Each number is 128 + 24 x the weight over its row's rms, rounded and kept within 0 to 255. Layers, rows and columns count from 0. The size above them is the row's rms in percent of the matrix's.

# layer 9 MLP up, 2048x512, rms 0.0429, rows 255-354, columns 448-479
size [109  86  99 105 106  93  91 107  96 102 103  89  83 112 100  83 109  90 101  93  98  99  93  84  98 116  92  91  89  85  96 113 103  80  77  96 105  88  86  90 101 104 103 105 108  91  97 109  97 102 119 106 108 101  91 101 112  97 113 105  95  93 110 104 102 111 108 103  81 123  86 101  99  92  97  99 101  96  92 104 107 107  93 105  97 113  91 109  95  93  90 102 118 101 104  98  91  96  97  93]
[[107 124 129 111  72 169 106 145 128 161 104  89 127 159 131 123 152 100 142 122 121 134 110 114 157 152 131 141 130 152 110 163]
 [135 130 135 121 120 103 142 131 139 142  91 130 172 144  94  83 133 123 167 112 157 142 123 138 127 144 143 102 110 118 113 106]
 [126 129 152  99  64  99  91 118 111 134 114 137 170 123 198 102 131  97 129 113 134 138 137 106 103 103 129 112 126 128 108 106]
 [127 120 137 128  57  97 120 139 115 116 129 112 147 146 189 177 131 120 100 140 132  91 113 114 118 143 116 130 127 138 131 117]
 [124 114 111 179 116  92 102 121 129 163 128 125 131  76 116 164 160 164 132 111 113 146 108  97 132 107 149 123 133 160  96 111]
 [108 124 137  94 155  82 153 138 105 115  82 159 103 149 158 142 142 156 101 134 137 128 111 145  97 130 111 124 133 145 158 145]
 [117  99 170 123 100  44 144 166  78 138 126 138 130 109 164 148 140 139  99 159 125 176 110 130 159 108 118 148 154 127 133 121]
 [127  60 127 122 108 131 151 114 103 117 125  98 122 127 150 120 112  99 106 111 106 125 144 159 118 152 145 138 139 136 140 111]
 [132 121 159 111  81 142 153  75 114 148 114 127 157 133 155  70 161 153 139 102 149 145 149 141 116  96 174 126 119 118 112 141]
 [150 134 131 157 163 105 171 124 134 123 118 127 187 150 109 133 128 158 103 148 161 127  79  85 157 120 105 149 102 135 179 109]
 [117 151 135 148 130  78 189  99 142 104 100 148 130 140 121 139 103 131 115 145 172 131 111  71 121 143 119  78 177 134 138 114]
 [133 132 101 162 153 115 150 100 166 115 121 115 119 151 124 156  87 148 154 123 140 148 120 152 108  60 113 146  93 156 137 137]
 [131 100 101 125 134 102 164 106 118 109  97 118  80 145 151 150 115 160 100 144 105 155 129 145 144 146  95 154 133 103 140 111]
 [ 95 109 102 135  58 117 114 114 153 143 111  69 158 171 155 168 115 126 145  85 125 104 138 111 131 118 119 167 124 144 103 134]
 [127  87 137 167  85 148 128  79 118 102 138  63 130 151  84 123 155 144 161 151 127  99 119 136 111 138 144 108 170 165 107 109]
 [127 121  97 133 100 116 110 114 110 110 140  75 145 135 153 115 143 150 129 149 154 143  98 132 144 139 120 129 185 150 112 126]
 [144 160 136 142 101 138 108 132  99 141 153 114 114 132 199 129 114 136 176 125 113 150 121 118 103 172  95 166 134 144  73 123]
 [149 102  75 155 131 132 127  91  99 145  93 190  93 113 163 118 101  93 125 103 129 114 159 106 111 102 148 103 153 133 135 130]
 [116 143 114 106 171  80 124 168 122 144 110 141 167 117 158 129 137 186 100 154 126 166 112  90 102 106 144 172 175 127 110 136]
 [110 126 112 131 134 101 129  60 138 127 117 111 134 112 140 121 125 148 104  92 117  93 147 146 121 117 104 124 143 140 136 120]
 [118 142 163 135 135  78 107 101 103 149 145 152 111 123 187 177 111 130 132 120 146  95 136 111 131 133 123 161 102 122 102 111]
 [ 98  99 116 113 117  96 151 142 101 137 118 140 119 153 153 184 191 173 140 191 120  93 144 107 115 104 190 129 161 136 120 140]
 [122 104 152  92 124 164 101  83 105 119 101 139 146 100 136  95 116 128 142 139 150 137 102 105 108  72 161 134 110 158 144 126]
 [129  67  95 148  79 147 116 115 119 131 122 126  99 112  75  85 145 145 129 144 135  98 113 124 134 128 111  95 120 178 127 136]
 [114 118 160 175 139 124 118  94 109 162 128 103  90 123 140  92 144 119 135  98 113 131  97 110 123 109 140 135 103 135  88 101]
 [134 143 147 146  93 119 157 148 119 167 132  96  77  98 138 127 140 186 133 137 181 169 109 162 142  96 161 126 146 162 100  90]
 [ 95 101 113 137 149 163 153 132 139  90 151 134 122 151 118 146 175 116 128 157 142  97 148 142 124 161 104 133 150 129  84 117]
 [ 76 142 115 134 117  78 135 143 110 162 122 139 176 131 156 138 143 149 111 117 149 116 116 117 131 128 134 177 155 166 153 129]
 [ 98 135 139 144 162 106 163 156 132 103 130 144 118 119  56 118 122 142 104 178 107 134 121 147 150 116 110 174 119 131 123 147]
 [133 141 127 126 126 173 135 175 129 171  91 129 137 109 102 139 124 105 143  93 112 104 102 100 154 115 137 104  98 109 134 101]
 [102 123 117 152 105 135 122 141 145 119 127 126 108 133 146 150 114  99 133 132 148 138  93 149 105 130 112 171 137 174 121 136]
 [137 134 137 132 131 116 157 116 114 126  99 103 151 128 136  86 134  92 144 132 135 105 105 113 124 132 116 119 105 153 123 114]
 [ 89  82 152 101 116 154 129 129 111 115 153 108  80 128  73 170 120 121 114 124 111 143 156 133 103 108  77 100 131 115 137 105]
 [168 110 142 117 116 127 103 150 173 133  99 125 139 161  88 123 151 136 131 123  91 120 104 161  94 122 114 149 135 126 129 165]
 [140 145  81 134 142 221 110 121  84 106  57 118 125 109 112 122 117 150 129 139  90 115 179 141 117  80 141 109 161 108 110 146]
 [135 113 146 137 120 159  61 153  95 119 139  83 114 105 109 164 134 135 144 122 166 111  99 157 129 114 166 141 121 147 116 164]
 [117 106 159 113 124 139  75 112  78 146 142 102 138 115 124 176 116 130 110 110 169 139 142 132 149 137 121 162 133 142 152  75]
 [137 162 103 152 130 118 105 129  55 142 106  75 129 178 135 145  46 175 126 163 152 124 110 106 113 132 144 130 151  96 179 118]
 [143 110 113 149  98 145 126 132 132 145 140 110 145 147 122  85 145  93 113 114 120 128 159 123 112 148 125 115 158 153 150 132]
 [139 116  93 106 119 126 112 148 145 115 128  83 160 184 173  68 118 116 138 138 152 107 129 111 115 114 149 131 133 114 110 111]
 [ 95  79 165 109 165 102 123 122 116 105 169 105 119 132  98 148 139 205 109 109 138 122 132 150 147 138  97 129 135 119  86 132]
 [110 105 135 130 128 150 128 103  98 126 117 128  96 129 102 125 128 128 127 134 135  69 114 162 137 120 114 125 143 134  87 140]
 [129  86  84 152 109 169 152 107 135 158 100  89  74 177  99  83 140 119 160 120 121 123 114 117 130 129 155 107 105 142 115 110]
 [122 109 135 145 103  97 114 167 124 124  95 140 138 165  98 131 109 136 130 138 109 125 134 138 115 104 119 119 140 149  94 116]
 [114  93 154 156 108 111 133  73 126 136 136 155 135 124 136  98  82 129 107 124 147 127 140 116  97 159 107 130 168 133 167 106]
 [145 112 114  69 116 100 102 149 118 163 132 170 169 122 122 102 140 127 162 141 133  73 130 157 139 129 109 146 140 123 109 158]
 [133 114 184 121 138 127 126 143 140 120 120 161 155 149 131 140 128 161 136 134 122  99 133 113 129 110 149 177 118 137  79 141]
 [125 124  65 181 118  94 110 191 122 102 128 145 133 155 163  97 139 109 153  88 116 101 126 135  95 105 102 180 156 130  81 133]
 [145 125 106 152 118 128 122 158 137 159 124 183 170 107  92  96 127  95 126 149 168 119 125 133 110 104 132 116 129 140 112 120]
 [ 89 144 133 139 170 119 159 142 112 163 122 155 157 120 125 143 150 107 123 143 106 138  99 151 126 125 109 144 134 129 110 121]
 [146 115  95 126 150 127  97 123 125 142 107 143 105 110 101 181  48  59 121  85 112 132 146  95 123 109 147 122 151 129 142 145]
 [117 133 145 100 132 141  97 112 129 114 135 163 174  95 111 107 153 141 147 160 140 172 138 109 115  94 157 123 163 177 189 131]
 [129 150 136 114 147 136 171 130 153 119 129 109 122 124 121 180 122 103 160  90 149 137 116 126 141 154 178  88 130 110 121  95]
 [121 139 131  41 128 159 153 148  98 158 134 153  95  95 124 110 130 141 106 145 132  71 134 146 108 178 150 143 124 115  93  91]
 [127 146  92  89 112 118 145 128 112 149 110 161 196  99 146 121 146 139 138 154 133  84  79 125 118 180 155 132 155 125 156  96]
 [104 137 162 107 139 129 126 124 109 139 100  95 127  88 140 159 163 127 115 151 147 139  73 133 127 106 160 142 149 167 100 146]
 [131 152 190 130 111 187 182 115 123 153 109 115 146 106 120 168 180 114 126  96 162 101 125 120  94 104 152 127 152 135 131 134]
 [120 118 133 122  85 115 128  90 118 167  88 113 148 146 134 126  70 150 143 115  96 113 139 131 130 109  83 136 134 125  79  81]
 [114 103 109 144  96  57 106 123 115 166 138 133 119 117 144 123 145 109 105 129 154 103 112 112 103 136 156 139 133 132 147 139]
 [105  74 172 143  99 109 132  95 129 114  87 163 112  98  91 173 120 113 142 130 176 103  98 119 148 127 132 113 145 156 103 140]
 [109 132 111 161 146  74 151 123 124 107 122 103 113 187 136 187 111 137 109 154 122 187 140 126 163 126 105 126 133 131 114 141]
 [118  88 125 156 130 123 129 134 116 124 113 133 170 117 140 119 106 201 108  97 159 127 144 104 122 120  85 138 128 139  95  85]
 [125 159 143 106 151  84 114 138 122 144 131 115 148 157 107 100 128  97 120 112 146 131 101 103 123 125 122 101 151 146 169 152]
 [130 138 171 122 109 118 125  92 137 123  93  70 104 131 113 127 121  95 129 120 150  99 142 125 104 133 103 113 138 124  82 129]
 [102 121 169 153 168  89  47 149 116 121 109 169 114 125 123 136 153 144 144 136 129 164  94 123 106  83 132 118 149 137 162 124]
 [116 170 112 135 144 144 161 144 133 110 116 125 162 167 141 118 118  76 117 137 141 143 111  94 127  64 125 162 147 159 142 107]
 [125 120 165 131 100 128 149 163 152 119  95 162 105 124 134 140 150 129 147 172  89 155 126 124  95 105 139 132 117 160 101 131]
 [ 97 179 134  97 141 124 153  92 120 154 120 119 189 150 104 138  98 146 117 117 137  97 104  98 117 174 118 125 112 121 144 137]
 [126  97 117 145 112 112 105 157 109 125 147 152 102 109 123 116 138 173 120 121 136 130  97 141 105 173 153 124 100 142  96 115]
 [149 152  95 117 123 121 178 101 109 150 101 146 140 158 156 142 109 103 147 114 134  89 105 125  85  98  77  99 145 119 110 126]
 [166  75 198 139 187  79  79 177 125 144 115 157 103 147 119 124 136  87 130 165 147 149 122 138  98 166 122 115 136 146 107  96]
 [154 140 128 135 146 147 113 155 114 133 133 136 139 168 136 103 100 115 116 116 106  93 168 130 103 156 160 132 106 128 130 123]
 [115 137 127 148 150 144 136  89 135 121  91 128 105 113 115 112 160 134 146 133 141 128 102 116 136 150 127 167 162 157 124 128]
 [160 110 176 130 124 113 172 106 103 116 111  83 113 143 122  80 108  82 146 115 166 152 118 129  67  88 129 135 126 127 147  63]
 [149 183 115 124 131 134 141 132 139 137 105 218 158 122 186 129 153 122  90 144 113 149 136 124 114 127 100 144 132 116 126 110]
 [148 116 147 142 120 136 159 154 120 137 143 113 160 180 107 101 175 114 148 127 141  87 143 125 160 184  86 128 144 155 110  99]
 [112 133 107 140 183  96  70 135 120 121 167  71 153 125 106 165 129 116 144  82 155 132 120 131 118 156 139 166 126 144 111 136]
 [117 153 162 116 114 122 106 134 138 173  99 101 153 161 143 113 144 128 134 128 149 125 172 146 158  97 114 138 133 128  96 111]
 [116 138 189 131 125  84 156 132 122 114 123 163 135 112 138 150 135 137 125 111 142 104 164  90 119 129 156  73 118 146 119 155]
 [131 119 149 131 124 100 147 146  72 142 137 114 140  95 158 115  78 157 178 135 128 135 112 140 147 103 128 151 104 111 157 118]
 [100 127 151 147 122 128 145 113  87 128 132 135 150 147 115 155 147  91  98 198 137 141 122 110 122 159 133 126 166 130 157 120]
 [125 141 188 108 147 133 111 121 105 139 139 108 138 124 124 169 181  83 112 113 136 118  87 139 102 156 140 138 115 136 112 100]
 [ 94 101  97 107 125 105 171 122 108 149 122 116  94 115  77 164 122 113 141 135 115 142 107  95 138 170 147 128 123 114 150 158]
 [126 103  62 125 136 153 158 118 130 106 115 124 143 123 113 125 117  95 148 184 135 111 130 103 122 152 131 127 131 123 142 135]
 [124 153 135 131 145 143 100 137 126 129  83 115 123 104  99 116 162 140 136  99 170  94 107 131  91 137 116 106 148 112 117 142]
 [118 111 136 150 113 100 148  96 156 116  81 148 134 156 104 108 128 103 115 133 138 144  94  99  95 140 139 110 144 128 127 119]
 [ 83 125 119 121 136 114 118 168 132 128 136 109 106 107 103 119 134 142 162 112 138 130 113 147 119 186 110 133 143 172 129 135]
 [105 167 134 158 142 149 193 152 112 154 113  69 119 144 116 123 135  86 132 111 177 131 103 131 121 127 132  89 118 146 121 145]
 [104 108 170 136 106  96 144 167 133 112 129 169 126 137  94  99 137  88 168 129 128 112 139 123 115  98 154 127 100 149 145  78]
 [123 108 101 119 166 158 160  90 128 134 116 105  92 131 108 122  96 119  96 115  93 134 121 194 121 148 110 114 155 126  96 110]
 [149  81 138 104 107 115 173 125 128 159  91 139 142 151  82  85 123 145 141 148 163 165  98 145 120 108 144  94 123 133 146 126]
 [111 118 174 156 165 142 133  88 104 117 118 115 180 127 147 126 180 106 138 115 108 138 119 157 124 155 124 118 126 131 122 138]
 [156 115 121 128  72 155 119 145 120 121 130 139 173 153 152 105 102  97 144  84 139 105 124  78 122 140 176 125 129 147 111  82]
 [ 98  89 117 128 141 135 142 118  84 157 144 139 109 136 132 139 108 154 133 159 117 118 137 115 162 163 157 137 146 169 113 117]
 [147  87 106  89 114 142 114 151 142 100 110 182  99 130 117 118 158  77 164 147 136  91 115 139  99  95 128 166 159 131 111 135]
 [116 119 141 146 148 139 145 137 121  95 109  65  95  90 125 166  81 141 136 138 126 122 118 126 134 129 102 156 158 138  88 144]
 [129 132  85  96 101  72 100 112 104 118 153 158 132 136 138 169 103 148 102 143  92 103 108  87 108 132 144 148 135 145 110 141]
 [111 128 104 111 146 116 148 188 117 136 126 135 128 123 132 103 118 106 120 140 113 114 153 132 129 155 126 131 104 101 135 108]
 [ 95 137 123 132 129 102 125 103 100 103 153 121 102 150 163 119 134 107 163 151 165  49 139 103 127 108 151 152 116 134 137 132]
 [106 118 159 131 121 140 137 140 129 141 123  81  78 158 158 149 127 137 127 127 140 123 124 153 114 113  71 107 116 124  80 110]]
# layer 9 MLP down (transposed), 2048x512, rms 0.0364, rows 255-354, columns 448-479
size [109  89  93 108  95  92  85 100  93 102  95  97  82 107 111  86 127  83  96  94 103  94  91  92  95 113  84  88  88  83  98 113 102  96  83  92  99  81  82  92 100  95  97 101 105  87  98 105  95 101 115  99 106  98  84  94 106  87 109 100  95  89 109 106 104 114 119 102  84 121  90  99  86  87 100 105 126  85  90 101  97 102  85 105  93 127  94  99  98  93  91 104 117 103 104  93  87  96  91  87]
[[101 124 139 111 121 174 197 125  91 132 162 145 137 128 158 111 127 157 142 119 113 110 154 109  99  93 150 121 136 121 102 122]
 [152  74 165 101 130 140 162 173 145 132 108 178 135 115 115 114 148  61 127 145  80 107 141 136 147 124 120 136 136 139 167 121]
 [191 120 150 157 124  90 111 138 128 121 157 120 143  88 161 156 127 124 125 128 161 116 137 118 132 136  99 155 148 108 194 133]
 [129 127 129 143 134 123 120 159 165  99 124 146 135  91 163  96 156 112 101 146 127 111  95 129 125 106 128 131  98 110 123 133]
 [138 152 164  89  80 104 100 110 113  90 132 107  93 127 158  93 105 151 130 126 146 121 153 185  91 149  83 109 161 136 118 127]
 [127  98 119 150 129 111 104 143 131  88 151 143 151 140 131 119 145 147 115 164 150 123 151 120 143 137  97 111  87  94 140 115]
 [121 151 118 126 180 118 113 117  91 117  95 101 117 117 109 158 130 139 103 100 114 135 124 114 118 118 120 126 101  94 122 145]
 [153  81 116 147 137 114 100 140 133  86 157 121 205 149 136 114 111 150 120 164  89 119 108 119 115 116 110 112 146 123 129 148]
 [138 168 128 127 163 160 138 168  78  83 144 128 142  98  91 184 125  87 129 115  87 125 144 143 178 118 130 178 129 133 114  98]
 [141 104 104 137  90 148 133  82 112 109 153 102 149 119 100 149 107 123 177 147 117 109 120 108 152 123 134 137  65 109 120 153]
 [117 103 119 177 100  68 149 179 157  99 149 106 129 179 119 129 117 148 102 130 133 165 122 158 119 122 134 159 136  95  81 128]
 [157 115 146 139 167 129 116 109 108 157 129 130 138 120 130 132 104 137 138 148 100  94 128 122 131 175 130 111 182 116 132 122]
 [147 114 110 141 135 101 167  93 132 145 111  82  62 103 127 145  98  87 109 174 133 157 136 122 140 134 126 144 146 122 154 119]
 [150 135 137 143 125 137  88 135 141 136  99 164 139 146 108 124 165 110 166  83 116 130 117 147 122 133 176 117 126  98  77 119]
 [147 156 142  96 124 126 122 128 127 123  83 116 184 168  91  73 122 125  85 150 134 109 109 125 124 132  94  94 109 125 126 170]
 [ 79 173 146 102 121 110 110 132 113 113 109 157 141 176 136 132 130 113 105 130 127 116 126 123 131 112 146 170 171 103 131 113]
 [120 132 118 162 135 134 151 125 101 150  93 173 151 127  62 179 166 147 106  91 139 108 150  98 124 122 144 100 123 102 114 164]
 [157 129 114 151 164 120 131 141 135  97 106 125 149 157 129 127 140 125 180 133  88 169 125 131 137 138 120 181 121 131 160  67]
 [127 131 128  79 183 140 187 129 101 124 130 132 182 107 101  83  83 150 125 141 162 160 126 119 119  93 107 105 118 169 133  88]
 [137  86 120 119 112 122 125 155 172  95 123 162 144 150 106 130 148 152 106 141 162 140 120 150 117  92 122 131 128 155 148 118]
 [131 133 123 131 120 149 166 154 144  91 120 138 105 138 127 138 124 156 106 145 118 131 130 163 112 155 155 142 137 126  90 143]
 [175 118 138 139 171 169 127 191 116 139 142 125 162 150  86 107 139 149 111 122 112 112 108 127  96  89 123 125 154 149 128 106]
 [158  97 134 161 153 101 109 165 158 155 133 116 149 136 120 140 146  76 100  97 131 120 166 159 102 117 106  94  99 166  80 100]
 [160  98 174 119 105 154 107 134  95 125 164 152  85 151  79 151 147  95 133  96 148 104 144 120 175 134 118 107 112  87 175 128]
 [145 125 128  96 122 144 148 142 112  77 118 128 143 131 119 149 111 137 133 157 134 134 122  70 136 118 128 163 109 165 105 165]
 [144 148 120 138 116  92 132 104 122 106 111 101 132 130 132 113 138 137  80 131 137 138 129 142 141  93 132 111 100 155 151 149]
 [180 148  93 153 143  92 144 141 128 123 154 119  93 108  90 132 150  96 114 118 164 171 167 136 116 141 120 151 151 129 168 113]
 [116 138 113 126 133 107 131 153 162 112 129  86  83 136 114 110 139 142 138 151 149  92 121 100 146 112 135 127 136 158 110 189]
 [139 130  94 134  84 129 154 118 116 128 164 123  81 135 197 151  57 122  94 121 140 132  95 115 154 110 135 127 123 122  98 148]
 [125 138  92 163 109 165 137 120 122 108 165 130  95 117 119  80 107  99 152 141 122 131 127 134  88 159 141 130 136 138  93 100]
 [ 97 113 124 135 155 134 182  84  96 126 136 117 150  88 117 104 132 126 154 137 125 132 123 149 128 125 123 126 154 111  94 127]
 [113 127 146 113 110 119  99 174 133 132 142 145 154 123 120 127 110 141 144 133  78 113 113 120 136 107 136 134  81 112 118 134]
 [156 131 120 127 118 134 116 129  97 122 144 117 124 123 135 125 128 142 105 123 155 139 136 146 162 158  94  78  81 123 166 114]
 [118 116 100 133 105 138 162  78 113 163 174 114 123 125 146 139 110 148 114 146 169 148 137 152 103  98 139  97 181 109 123  74]
 [155 120 131 129 127  84 147 134 134 107 178 121 117 185 159 104 134 128 166 127 102 145 104 127 158 104 129 143  65 146 141 138]
 [126 122 180 157 106 143 143 113 142 151 132 117 142 145  86 115 127 161 107 131 157 126 118 120 135 128 123 175 121 114 149 125]
 [153 141  95 123 103 159 183 150 137 116 123 137 145 152 110  86 118 130 117  77 148 135 131 138 131 151 121 115 155 130 129 138]
 [106 132 116 132  94 127 108 172 155 149 138 163 150 111 181 126 150 121 109 116  89 119 111 134 144 151 139 156 135 172 129 148]
 [111 162 150 124 136 107 124 116 121 115 111 117 154 155  99 108 109 154 127 134 152  59 113 119 164  99 180 130 142 134 117 173]
 [111 120 110 144  97  92 169 104 132 156 116  97 105 100 133 149 118 118 124 103 141 101 126  96 134  98 126 146 148 112 145 161]
 [ 80 117 135  96 124 156 122 170  94 136 142 149 165 117 151 132 121 144 111 134 161 163 127 104 120 151 171 103 124 152 171 140]
 [135 119 148 108 156 150 146 121 124 142 120 157 141  65 137 168 102 123 107 137 101 160 132 129 139 164 144 107 117 140 154 118]
 [165 167 153 129 163  86 119 171 152 155 130 156 105 120 108 131 179  94 142 127 109 145  88 125 126 117 165 142 147 129 132 119]
 [120 119 178 121 125 140  96 117 112  99 104 165 124  91 118 113 138 125  98 136 168 113 117 148 114 140 138 116 122 111 132 133]
 [133 112 108  97  98 141 149 105 156 122 136 168 100 108 151 189 104 116 165 124 189  98  85  95 134 138 163 143 129 131 122 139]
 [126 160 151 114 120 137  64 102 140 154 105 127 122 167 116 107 110 137 151 145 171 125 126 145 131 168 111 135 125  98 113 109]
 [139 144 131 101 141 126 173  99  90 120  86 122 118 125 131 157 122 121 125 116  85 116 152 119 104 130  99 129 180 147 121 126]
 [121 140 133 148 121 102 144 114 115 116  92 125 109  79 166 158 135 103  95 167 138 111 147 147 108 103 140 141 139 154 122 135]
 [ 88 118 111 174 126 136  81  99 108 140 124 154 106 136  89 154 123 128  92 141 133 132 171  85 141 151 132 132  95 139 171 135]
 [122 118 148 158 135 167 117 105 152 131  97  93 122 146 145 181  92 120 117 117 121 120 119 118 132 123 140 150  97  73 113 164]
 [145 138 131  87 158  94  78 121 125 126 149  95 112 174 115 109 128 122 125 118 114 162 146 165 109 153 148 111 140 118 129 136]
 [118 169 119 150  73 113 103  99 155 134 132  85 116 144  91 111  90 118 123 141 106 108 155 142  97 109 113 178 116 107 132 148]
 [145 139 164 112 190 210 174  70 143  77 155 127 110 125 106 110 155 121 100 128 109  91 109 130 125 152 105 139 144 124 138 153]
 [147 144  64 122 145  91  98 118 135  89 107 131 129 127 109 139 105 145 147 142 112 115  81 127 137  91 144 135 141 134 138 114]
 [152 105 134 151 131 129 121 150 136 112 101  80 121 131 135  97 128 135 144 102 121 146 141 111 127 130 144 128 141 157  97 120]
 [125 174 173 114 121 112  67 128 129 123 113 160 118 152 140  90  95 136 143 110 105 107  81 140 104 120 136  95 129  85 105  94]
 [139 102 137 118  97 102 142 155  86 117 152 148 141 146  90 186 138 139  87 131 167 122 182  97 152 114 112 107  97 175 126 162]
 [120  96  91 131 113 141 132 126 119 132 124 147 155 138 113 111 156 118 156 132 173 115 130  79 105 115 149  74 125 124 147 159]
 [114 138 119 117  83 112 142 165 149 114 157 101 118 110 148 105 142 103 124 140 139  81 107 104 177 115 139  74 105 140 155  96]
 [156 163 116 144 102 109 107 152 141 138 142 120  94 175 130  96  99 124  99  90  98 131 136 112 146 142 138  49 162 120 132 143]
 [173 141  91 109 113 157 132 140 101 187 142 116 119 119 141 105 138 151 109 145 154 135 132 132 101 130  92 125 103  96 133  87]
 [158 128 144 108 150 111 132 144 106 113 141 158 107 174 149 129 108 103 116 164 149 153 128 156 136 122 105 145 112  91 149 149]
 [132 177  95 155 145 137 123  62  92 135 113 137 122 123 152 148 138 134 137 147 167 123 129  77 115 100 122 135 143 112 119 138]
 [ 97  91 139 103 143 129 148 137 114  96 124 111 140 103 118 110 110 162  81 175  92 149 122 110 141  76 126 175  94 124 118  92]
 [126 117  90 150  84 146 140 141  82 124 149 150 114 137 133 112  88 117 144  86 157 148 110 114 123  95  65 130 117 113  96 164]
 [124 122 118 150  92 118 148 148  87 115 126 115 115 149 131 131 114 128 156 109 155 101  97 111 149 140 164 141 118 117 127  82]
 [ 99 110 115 128 134 137 120  85  93 160 149  94  82 117  99  97 135 136 113 132 148 131 152 134 137 109 186 117 151 125 115 121]
 [150  97 112 143  97 135 141 149 134 112 110 129 165 121 144 142 141 159  71 147 143 141 132 134 105 126  91 119 117 103 143 186]
 [142 132 139 109 149 179  76 144 106 164 128 177 114 114 139  98  95 153 131 101 121  95 130  93 158 106 182 104 158 112 176 142]
 [129 111 100 169 156 136 143 157 108  57 192 105 124 143 118 132 160 128 125 105  81 115 116 130 108 141 136 117 106 139 134 134]
 [110 173 121 131 136 155 106 139 111  94 117 117 146 152 125 139 143 140 171 137  99  94 100 127 151 175 106 115 110 140 168  84]
 [123 178 113 149 149  93 143 137 151  89 152  98 114 135  84 130 150 131 128 102 123 127 109  93 149  81 139 124 147 137 139 144]
 [123 118 186  83 148  87 156 113  90 122 126 127 109 110 117 115 125 114  94 137 135 111  95 117 150 148 119 157  90 121 149 160]
 [159 118 105 107  86 150  94 179 127 107 138 121 125 102 152 129 165 164 132 174  98  97 117  99 101  96 126 166 101  81 172 166]
 [131 168 113 106 157 165 144 154 126 138 147  99 143 111  87  87  99 140 104 134 139 110 121 123  84 130 134 126 115 102 123 153]
 [107 133 105 129 131 163 161 100 126 148 104 168 152 167 147  94 146 146 130 126 125  91 189 109 122 128 125  72 125 146 174  90]
 [ 99 102 132 137 120 132 165 151 108 133  90  86 117 145 112 125 190 115 113 151 127 143 138 161 130 133 110 108 154 118 110 109]
 [ 99 132 141 105 127 132 150 115 154 157 115 120 126 141 122 102 105 111 114 136 136 123 116  72 161 153 113  95 125  99 162 140]
 [118 139  91 137  89 132 100 137 137 113 173 139 131 124 132 139 118 149 108 126 107 127  78 110 136 140 109 115 123  87 105 123]
 [124 143 115 112 147 101 132 103 143 107 112 102 137 112 139 115 151 179 126  92 142 145 157 135 150 105 128 137 116  93 126 139]
 [102 122 143 100 101 124 108 122 129 114 182 147 133 104 136 131  90 149 103  72 136 127 114 129 128 101 105 145 144 108  84 123]
 [130 178 156 105 132 147 131  81 102 169 136 123 161 130 132 175 126 161 154 163 143 119 110 122 150 133 130 121 100  91 129 140]
 [ 78 124 131 141  72  73 158 133 118  96 161 111 120 118 147 132 107  74 138 147 175  88  89 125 133 133 195  96 123  81 138 131]
 [163 108 111 149 105 130 124 136  92 134 141 101 171 149 118 132 117 130 115 109 127 133 121 108 122 139 153 128 128 119 110 122]
 [115 136 145  71 116 127 137 153 147 129 100 106 157 130  72 114 162  96 113 121 133 115 138 107 137 120 145 116 141 152 109 106]
 [112  95 131 178 130 114 122 132 109  96 130 134 116 155 149  82 163 123 135 144 132 161 116 134 128 156 120 158 108 154 146 116]
 [139 123 176 154 144  81 125 140 124 101 167 137 101  63 125 107 112 133 133 154 109 135 120  87 138 131 113 116 107 122 127 168]
 [ 96 114 143 146 105 158 117 160 116 115 129 146 156 142 168  90  84 119 135 101 117 117 171  95  87 109 135  97 109  87 128 139]
 [128 161 138 112 129 156  97 110 113 115 146 104  93 135 102 122 145 135  91  96 152 113 130 111  93 142 105  92 132 144 120 186]
 [121 126 136 145 142  95 114 197 105  93 191 179 148 114 110 133  72 115 107 152 137 172 167  87 141 152 114 132  85 159 169 146]
 [157 144 102 132 100 114  51 168 118 126 135 157 185 117  89 181 135 130  83 125 118 119 165 135 123 115 118 145 114 117 133 144]
 [127 127 144 136 107 157 127 127  95 123 164  93  89 153 130 119 152 129 154 136 140 167 127 146 127 127 111 153 161 116  73 119]
 [ 97 115 118 117 129  98  99 117  73 137 159  82  65 106 110 166 178 116  83 102 109 138 107 145 142 112 136 119 132 116 126 128]
 [137 143 121 137 174 114 153 113 153 119 137 114 140 109 180 140 115  96 144 118 105 132 104 166 131 103 119 137 141  78 111 135]
 [139 142 127 131 125  91 140 140 136 147 175 178 179  81 105 137 154 123 105 135 130 156 130  96 134 179 122 112 137 129 171 116]
 [144 106 118 133  87 136 123 141 140 104 123 143 149  96 110 135 140 151 113 114 121 173 109 134 131 104 123 152  67 144 168 118]
 [135 165 115 126 131 170 158 134 151 124 111 127 114 118 116 141 168 117 114 160  92 113 126 105 151 116 125  73 148 123 143 123]
 [117 105 129 109 115  77 119  78 167 147 131  81 148 100 113 143 147 108 105 108 149 128 108 132 149  82 117 157 119 109  68 167]
 [114 130 126 133 139  74 162 136 137 136  89 139  92 107 137 166 142 129 139 125 106 139 137 121 119  68  94 120 119 166 129 125]
 [144 120  88 149 111 114 106 101 139  99 142 130 115 186 154 142 118 122 122 118 104  75  79 108  86 104 115 100 156 152 122 127]]